From a checkpoint of a small transformer trained on Wikipedia: MLP 256 SwiGLU.
Each number is 500 + 25 x the weight over its row's rms, rounded and kept within 0 to 999. Layers, rows and columns count from 0. Numbers have three digits each. The size before them is the row's rms in percent of the matrix's.

# up: layer 2 MLP up, 256x96, rms 0.312, rows 235-255, columns 0-95
# down: layer 2 MLP down (transposed), 256x96, rms 0.286, rows 235-255, columns 0-95
# gate: layer 2 MLP gate, 256x96, rms 0.302, rows 236-255, columns 0-95
up235 095:489526484540535453484470520492510500504495525455499504478524503477487493478464521520535479474493501474520483488458509547504440471482464484446475491506489476462499527541482500476468479499494514478494492469462518489475468457492506545518496495476498461476502453477483557524508492502516493476
down235 101:518531505525510508479495527526528519510489501486468506470531472521518490491556481534516472496471535505495505495494499492506494570474505460492488524433506483504451525480512463471576469513509485504503515513429472523491508510537487511522477479542482519522480521516510490502511499527476488494
gate236 095:545505526575499467539520532492501468513474479517531487460507525514492450509483503486522516480488526507529476517470494540465500527505496474488507530485533503459532497497468525455513525497531488500516535477482503475496506474489516475478500519508495558498565495481465493523479500542512489525
up236 117:424525490456477520477505514505514511518542475467518535544460517516489520493515501493485483523520471500479485505525531463518480515496471510531488481542477484502464481500527538504509466487510521502474411510508482510523509535523513500524506514491489481488487507531510528462517513461529528531
down236 085:539485523608509490516515480496499480494506483527501470506501517521518491507460498505558490481499531465526528488495472518477513490522493497493540512514522497502493512493490447466486518537469479499514556471515502495500484450484511493523507494501500540488541483493481470521459468535459491513
gate237 105:505510521503493508488477514498521512513466482503514473512494513512493516469500532493527512505506493481488517576495534524534521475494544493497522474475479504485537467535454527470522514492455513463469466483524517499514487420498486485478500509508495471481463496436522469516535487533534538495
up237 098:500539491489540490494518511461499466465524515533520498495476494534500545457479509507528502504481481493489458466467532510485501506490515495537510532494476448488507495484454516499504494487483532462480465523537473530524513470502476449484506471464554480454486464508476463515476536493533496512
down237 099:500455474467493520524467515474483475519491483469512492537499522487471500518507451537506519493510509489486557507541463446493499523507464512542496510495482519488499560510502534524499513507497482526491491458462515497503525545497503562506460517447475515519511461510502501506513529490513545527
gate238 095:493539501502506532521499508490487466509521448459542510532504483480524502469507471495535484495492506536487527481497453517481542574507494494505483553479475535489563504499522489551475497498492472500476498506473457513505501500510514468541495490477496485510524529539534486513518537476467513474
up238 092:476484552509551492454444501525503523469483486500499498481536470514515477514498532464510550475528467504518506534476510504550503467507487521502548493516533490481468515527493490456536506495496524482466535476500508499529491480483518510442471496511500453490528508487528486482466530490487514536
down238 094:551505464530502464477534433496526495480501496538507532491512529488514479498479502479541536508473483519483513517506431474456504505538489519509484506502506489502518502517522484552481530498471507515479518501515505496512559521474465518526501485507501501533528481501446464478501483493518556474
gate239 097:469465532464480484531488570524487545508546480515526472477474509491494511509482533508505513495472505478521520506491483515499474577539473509481450548483487504531512530526497532532499459510523522488473491460490457480490485514486474533500506491487503482511511495494465480494527530495490504542
up239 112:482566447474539473455540509506522483476471509472507530524509498499483512539484484460471490513567488535542519501528486498517521480509513481531521492512498531494529440526526481513488480479468522495512520506556503556523474503481494496530490496496498486475518533494486497510506497487514536498
down239 112:478513483467510533499526483502527531476525471515518546534527485491499518533470503492468496498517579492494494501538514490486516454483497467512524492502487538505499493533494479503493474499530586514483473520467489480496505454483530494505494486454523498485509518470483482565516459482497492505
gate240 121:515466531468541506515513491535524514498522516540514533468483494495516513533569497465539528521497502490484522497502500506441489499517487514440484505522447478486464527505501471507464500510509526481524456481454513495485485491494533512478542454504473522467461514499464497507513510493537490482
up240 123:503477482540502549435511461511536480504520509494466552498480495477515532515550477493517493521503487516503540486518494499434494456468527473457450437508495486536475497509500534519510516511518501474502468489474509541490550480478526487501493481521496512495501513511488512497523509502524496470
down240 103:524476492469534510472485486479501471504513497506490491464539541507491485493503493542507462554515513533517491500503515486519452479487444548519491472496507468537503512488496515510542518511499495505502484516445483470536476499449510527490480529483466530492527445500500497518547542513525497451
gate241 086:531483534473506514476516526513526513467518462540515483499520514518525492542472474453504520523495477527485497550490555494505494500502532488517501447471483489511538515475523470487518464487477498476520445556477515478491517503495470501493496496492512464446528514504536523475500503516561491518
up241 077:505527514479499468504540491508537543463502442513488451490487488498537487531477504465498505486466524519496502517474499507497498510511519491486499477503466527517517478508507464477506508495462465493532455475479521456479524469520462523513489483516505492449483532563471550532513507501560498491
down241 086:527475507478513488553490465550492495507475465489510508487494463498502462498456448517520505499453489494515464507452591500478490532506474532499491463505509488504512440485470474507500515487520482491464487456509517494498474521489477485538479498508504483498514506507503475518477491479504520443
gate242 091:447475474487515483501511482579530489491520497448501496483506474502500498523540543510521480500570478509490488496510539523536490524480499525533513508477519496497491445542544501523498487454487552457482466477453493469496501501507495498535524524485494478495482478504507504492492486509475495478
up242 090:543495515513477505507494487506491523519503550530489525501484471508482526492504485483512543536492482483509530513495465474466480500524492487473549503497459521535492574537472509485496459498536497430503524503532539505544499494470481487494482518482452496493539541486515450499507513517519498506
down242 096:467514498536468429528492460531463485548485534500489496457517470551510535506531490481499505510488471496518547510515527484515485531475513481505463508503473483467496503563494519548517458515507497464461522516494511473496502488492522503491536493509480515515473498493530464509532483506498504543
gate243 095:510531534500515509498519488460505528515506505521473512476460487499531526498496483492512454495501439504522490533468480515513573490490526517527506496525475511493460519478476491492477471559475479478510501501476521510511523521506503463518572539522505487474461501502550490470549502478477489514
up243 091:472464495499500512515486470488496474517497468466516494478519521514483463493491476493510571528541535509473529467500506486507482451522490524453495488483513477523520520491552508503484563470517531506462492528500485522510474490491487523507453481484523510543517552507452535542491484488482499498
down243 099:493468493491554496524483490513514502465497486513503504455514482482470477507506476472531524568539464494489490483506502471470534492469482520507505529502482535492503528546508542487483542499539489541495470527472515493487524470483514538473468499456475523512491487475476485552454510494510481458
gate244 101:507487522505493476507512516553511490515519518464476521528522509511475461460507512513544516500509522480478507479493484533497515525438515491503513518449536462494490508481500529536534527502539506465520499508523454495476548518523514497509508506530499496469469494477563547455485538473509490536
up244 101:495463534500508581493497512521517478525478518495525486545517534481488520507489486513480501493470519501502496496513521559518534468543487532546468552545457489492532502492519514486526496511519527477555516520494506511471490534505487465471498526490485515488520475509531549467508496488533497518
down244 096:508522507474475504510470474470474517500477430499538515524500510469450485536454509534487537525510520497461510500483511481455488473491484504528482548532491522537489504488480512493517530494479448489476500493478485548502474468490472496513538488496511550506508491452504497472501509491483465551
gate245 081:508509495480491472535442486494474460500524503484502498473532518528480486475488536459480497468514509487512467490473457508526471553496524537462525506524445502479483512486511522521491502485517510478457482512508476499431495483469466518524497519484490450517524520478514490538473537538515477506
up245 082:494532509506524448466524505558502444502503517467516478516503523480459514503465449477537489521517508484535487490463484487509454461489496455495498506533498469550469490516530458494490544516504503522512515521489517476493500522441485506517462519488534471510484526469530482492510516494483512506
down245 086:529502479475498528508492491477501527494435514551472490497519451506543507498504503494490512472437509563489478499511496510465537551472490546512506500522522489478529464532512529481513484481494499541489465461514505482492497483544482515539466481477492534495528475498528523512530464499498494488
gate246 106:503478533499501473479523498498442534518500516490496504511519520519518483560530496472504544496514506509511535511487518520515526451469490513525464506443517545496487515521519475486426473493509534482535499490495537502521478498485464530496539505525509503476521534502529471506449501549481490488
up246 092:489495512495514484506534493455458521490523538470472512492481498506464515537506473494519497493505483485535476521455533553469508489478484518537473507477525562472526536490514522480490456509543485526551485489550528493492495512486458500478543507479448511514496503499526493507482493543504509528
down246 093:493502491478531485499567508480502468478492516498495513487442495504500514442477472532492495494492500434503490456472538504471497533517465499526495532499529463481511492468520497482521530500473478486514458519500491501472489508541488465504470478509540459528520497527448490487500503459546507524
gate247 098:503511513488499491509494534546469473541494516482522526521513516525473515479502505533505497472506451481512497480490503517515448513492466543494500482477514460524479463504551526525518504509475527502519451473477524503489468455490472529475470491435515538519506486494543491501504509487434533483
up247 119:520484528532489480526435523497481508476551490470505470496473474477530485509514522496490524521521505532511529544513511488467544512495496487474508518496483478474499530456500532482484486513490465485450495577499482504468490536531518491502523500535469446542507518528500505479472519515503511530
down247 109:503489500488485489536480512489462523486494470412492475534514530506488488482508483514449502525564497524484543518528489492485485512501488538468504494504490469539486480525541539508538503505462505514502470542522459495481471485534505516495518484527442511508483515528477506502488461494510464514
gate248 107:516525497505474463511500518484523516529476488469492495482495508470492512501526504535501477501503540489505486515507507522489512456498466533450469513499541502533492481510494493509532565476514531492440529485516547457503513486490489479510491461474503497535493505469505510486489452490409539474
up248 101:470467488474494502505475499503483481460502531491544485487510499515461471427509506531488498501500509514479499487508481480514447517500436499521475535479471501503543513533536513482495454505510508457536523492510506497504477487508501524475461498550501511479523510532507500468525516485570459474
down248 099:481498480508538466515503474489462497503494459506547485502508503461512487537508476493474486492529486499521518544450509475503496489494480511487488503504451489508484443498507525536505535510487496510475519422538510511475534515498498555452499502496497503457509461484502499463455504523448521483
gate249 093:491534499448524498533502535521482536503513467435465503522484504497515512449494483505507478468512517512533531511486445498537510536478539502512513492505459543532511493492472532481507467492487500460498507497532482523510491495494497548464538520502432493518513468505487502508498501495495506560
up249 092:523508509557466510474496480477501504475469533504520528477474534523493500487483549506533489519510448506459471510507537512486518493501436485488481529491527464480501495488498469551531501504502485514518450495450538500494512501525485461510478492497556487503487502517532506518507493519459473447
down249 091:514512528469506501548509515488494477568487480487469504513543507506536534489562454480430516485488462507496525494517482542547497507495495490516507494500474475483526472462473506486517503505515508463482516479503509497482499506496515500520547483523471552501531523487536533477500493515499484556
gate250 081:473487513466544514479451526498525495481450498520510522523508500570503509526507463491516530547465468535517466464521481552523504567502500506509497490494489520541506485502530445497510504507521474445495488484517507503507494474465535503455466495499514523496496515517486540497493492495518497504
up250 079:467535517452558558499501528494472507520493564538504494501516459510500528507482478478517501495505545545503473515511525520524504533535494505516475493467478506535481484533501469527502483534489522497507509443503521511493468517502535490490459462500528496493522503533489518499511453495537475472
down250 088:480498476489477448483505511520513490528508482510511514519495498541503498541461536498511500488471512519490513472518523487495471526465526480492527524548483515510478524495481483490447504524431547524524505513477508461516520473513446497472484542485507533506515539491478500545508525541493493557
gate251 099:501502515523523485491506554497477525534508494480581469491493545496507492464499514489523483481482496453459502492531502487498475521519469516445494485497518526460487526532505508510537541541504491478502490477522441544452502520494517536444494508498518492510479470517498519491503492461502484496
up251 093:480534507525485444481490512538471540490491456469459491478477481463514487490477546476536430496480468482498498513495506474538494461495499532473494496483549505507503507480462534522489519463487501491517475478487481501551475499535525543511500503499488460499498459498509496504541488463524487487
down251 094:506529534507452502468484533473526508491493496507500417440515540547525504455503501477540506496521545465532505509484512490510508512478521519483497513476510529502468517527460509508483497501458520496509521527483475502486485541524536487494472505509558537485505471515502492499499452534502497491
gate252 107:520493489534510518491468546530452496513486469492475531511528489490513453490518459540466498484499468463510491477566502500533463517543474525476469509493509501492493499495490493493539506506496506550507511487505497499496448459477551497515480492464499530525551465519509497487535481475507546489
up252 110:493505563510484516474468512510486518488445491486465550458496476546516486490482452512478485498486489483506495475532473500486485482502462550496461488507487505532468531502459475469520512521523503515469471443513550513510528510475528504482498493522517522514502486462503522456522481452504495487
down252 113:488491522495513508514524482535475491550491520508462505495457538489439522504496499463503479466470478486521484473500495518517494486505451538535496521459472512481489553531497524493476481497569481504497507496531508507485516522522500502485490495531485512500500526504497518511395481491526516500
gate253 102:493530513512525505488513524512492527528487482508557520445503468488522467493519490541515467480514532481464514512497575560509515493528519518504508431493478500524511516467481544503517519501544507493490512498503456486461507476484550487503536483503486454516470484498501498505476524487490522494
up253 100:510497502517523475519489500494435481511503526502518490466488443484493487437486498514505498491545537485510533538502514527479512519509501550516505477439526513508500518511446527493529485524521488511492487491485468504499507445527487496511525492490486462575492495514532506494508496448473535490
down253 095:517509462540549453533512475501445493481498506514487479511506482517492531473485517483496490440538517453498532549466475509543505491479509475525507503526480497515496539536497491472479471467490508526495515539535529530513468496542463522489496496467490474512495477522515512512499497515556531494
gate254 094:486510560515514501501515519510470512480505514497501551510457517501535516500514550539518496487512481476493468459531513461487493462494476537484504512535487527525514499490496455504545512533529508509564512474476534500538503557482513459480502498551484491480521521523508467497508512468532512495
up254 091:485462485537569517496506495485506520497545521522522473505439448459551497513467518478458498478524489484501496504489464504477480496505474516466541495487530494554472534527538480488515486553473493465483483461483493494526506496522513494518489491490498542484483520486481515505493531494522531511
down254 102:485534468522510502488471498492482521524511510526493478510521446531488534501501500465492499517553496555527523527493460533440505487492505539460486517513518504470509502511505518503523495509503506458467549462494518453527545474531475500466513498493496559516462533473464494496513487496500513524
gate255 087:497538507502490487490545500486463511516543518472500521508519508520488522491506532480513523515464500515457544506513507495493468465502526490536521475514507504497541496517457455513488479466512482489538484474504542495533510541439516482473484498483505520523580510488552535473502486487490468525
up255 102:521518510508452477479494489522459514500527506475505523491556504525509487543540528518513500491540488485473494494551518482509462486492502532513488486551479505515505508543483516522500448465524524431496527469508520519510500529477476536505478499511512514502565500509504487489512488524533449534
down255 108:496531500504471479490523493473450490506535511476503522466545499508468497509508530488516509491489531479487529506542552487524475460484504513516539522539473500522522517497491491523519425474507529468541506490511539517528509532463442496490469519518479540502555514489505494501507460495506509523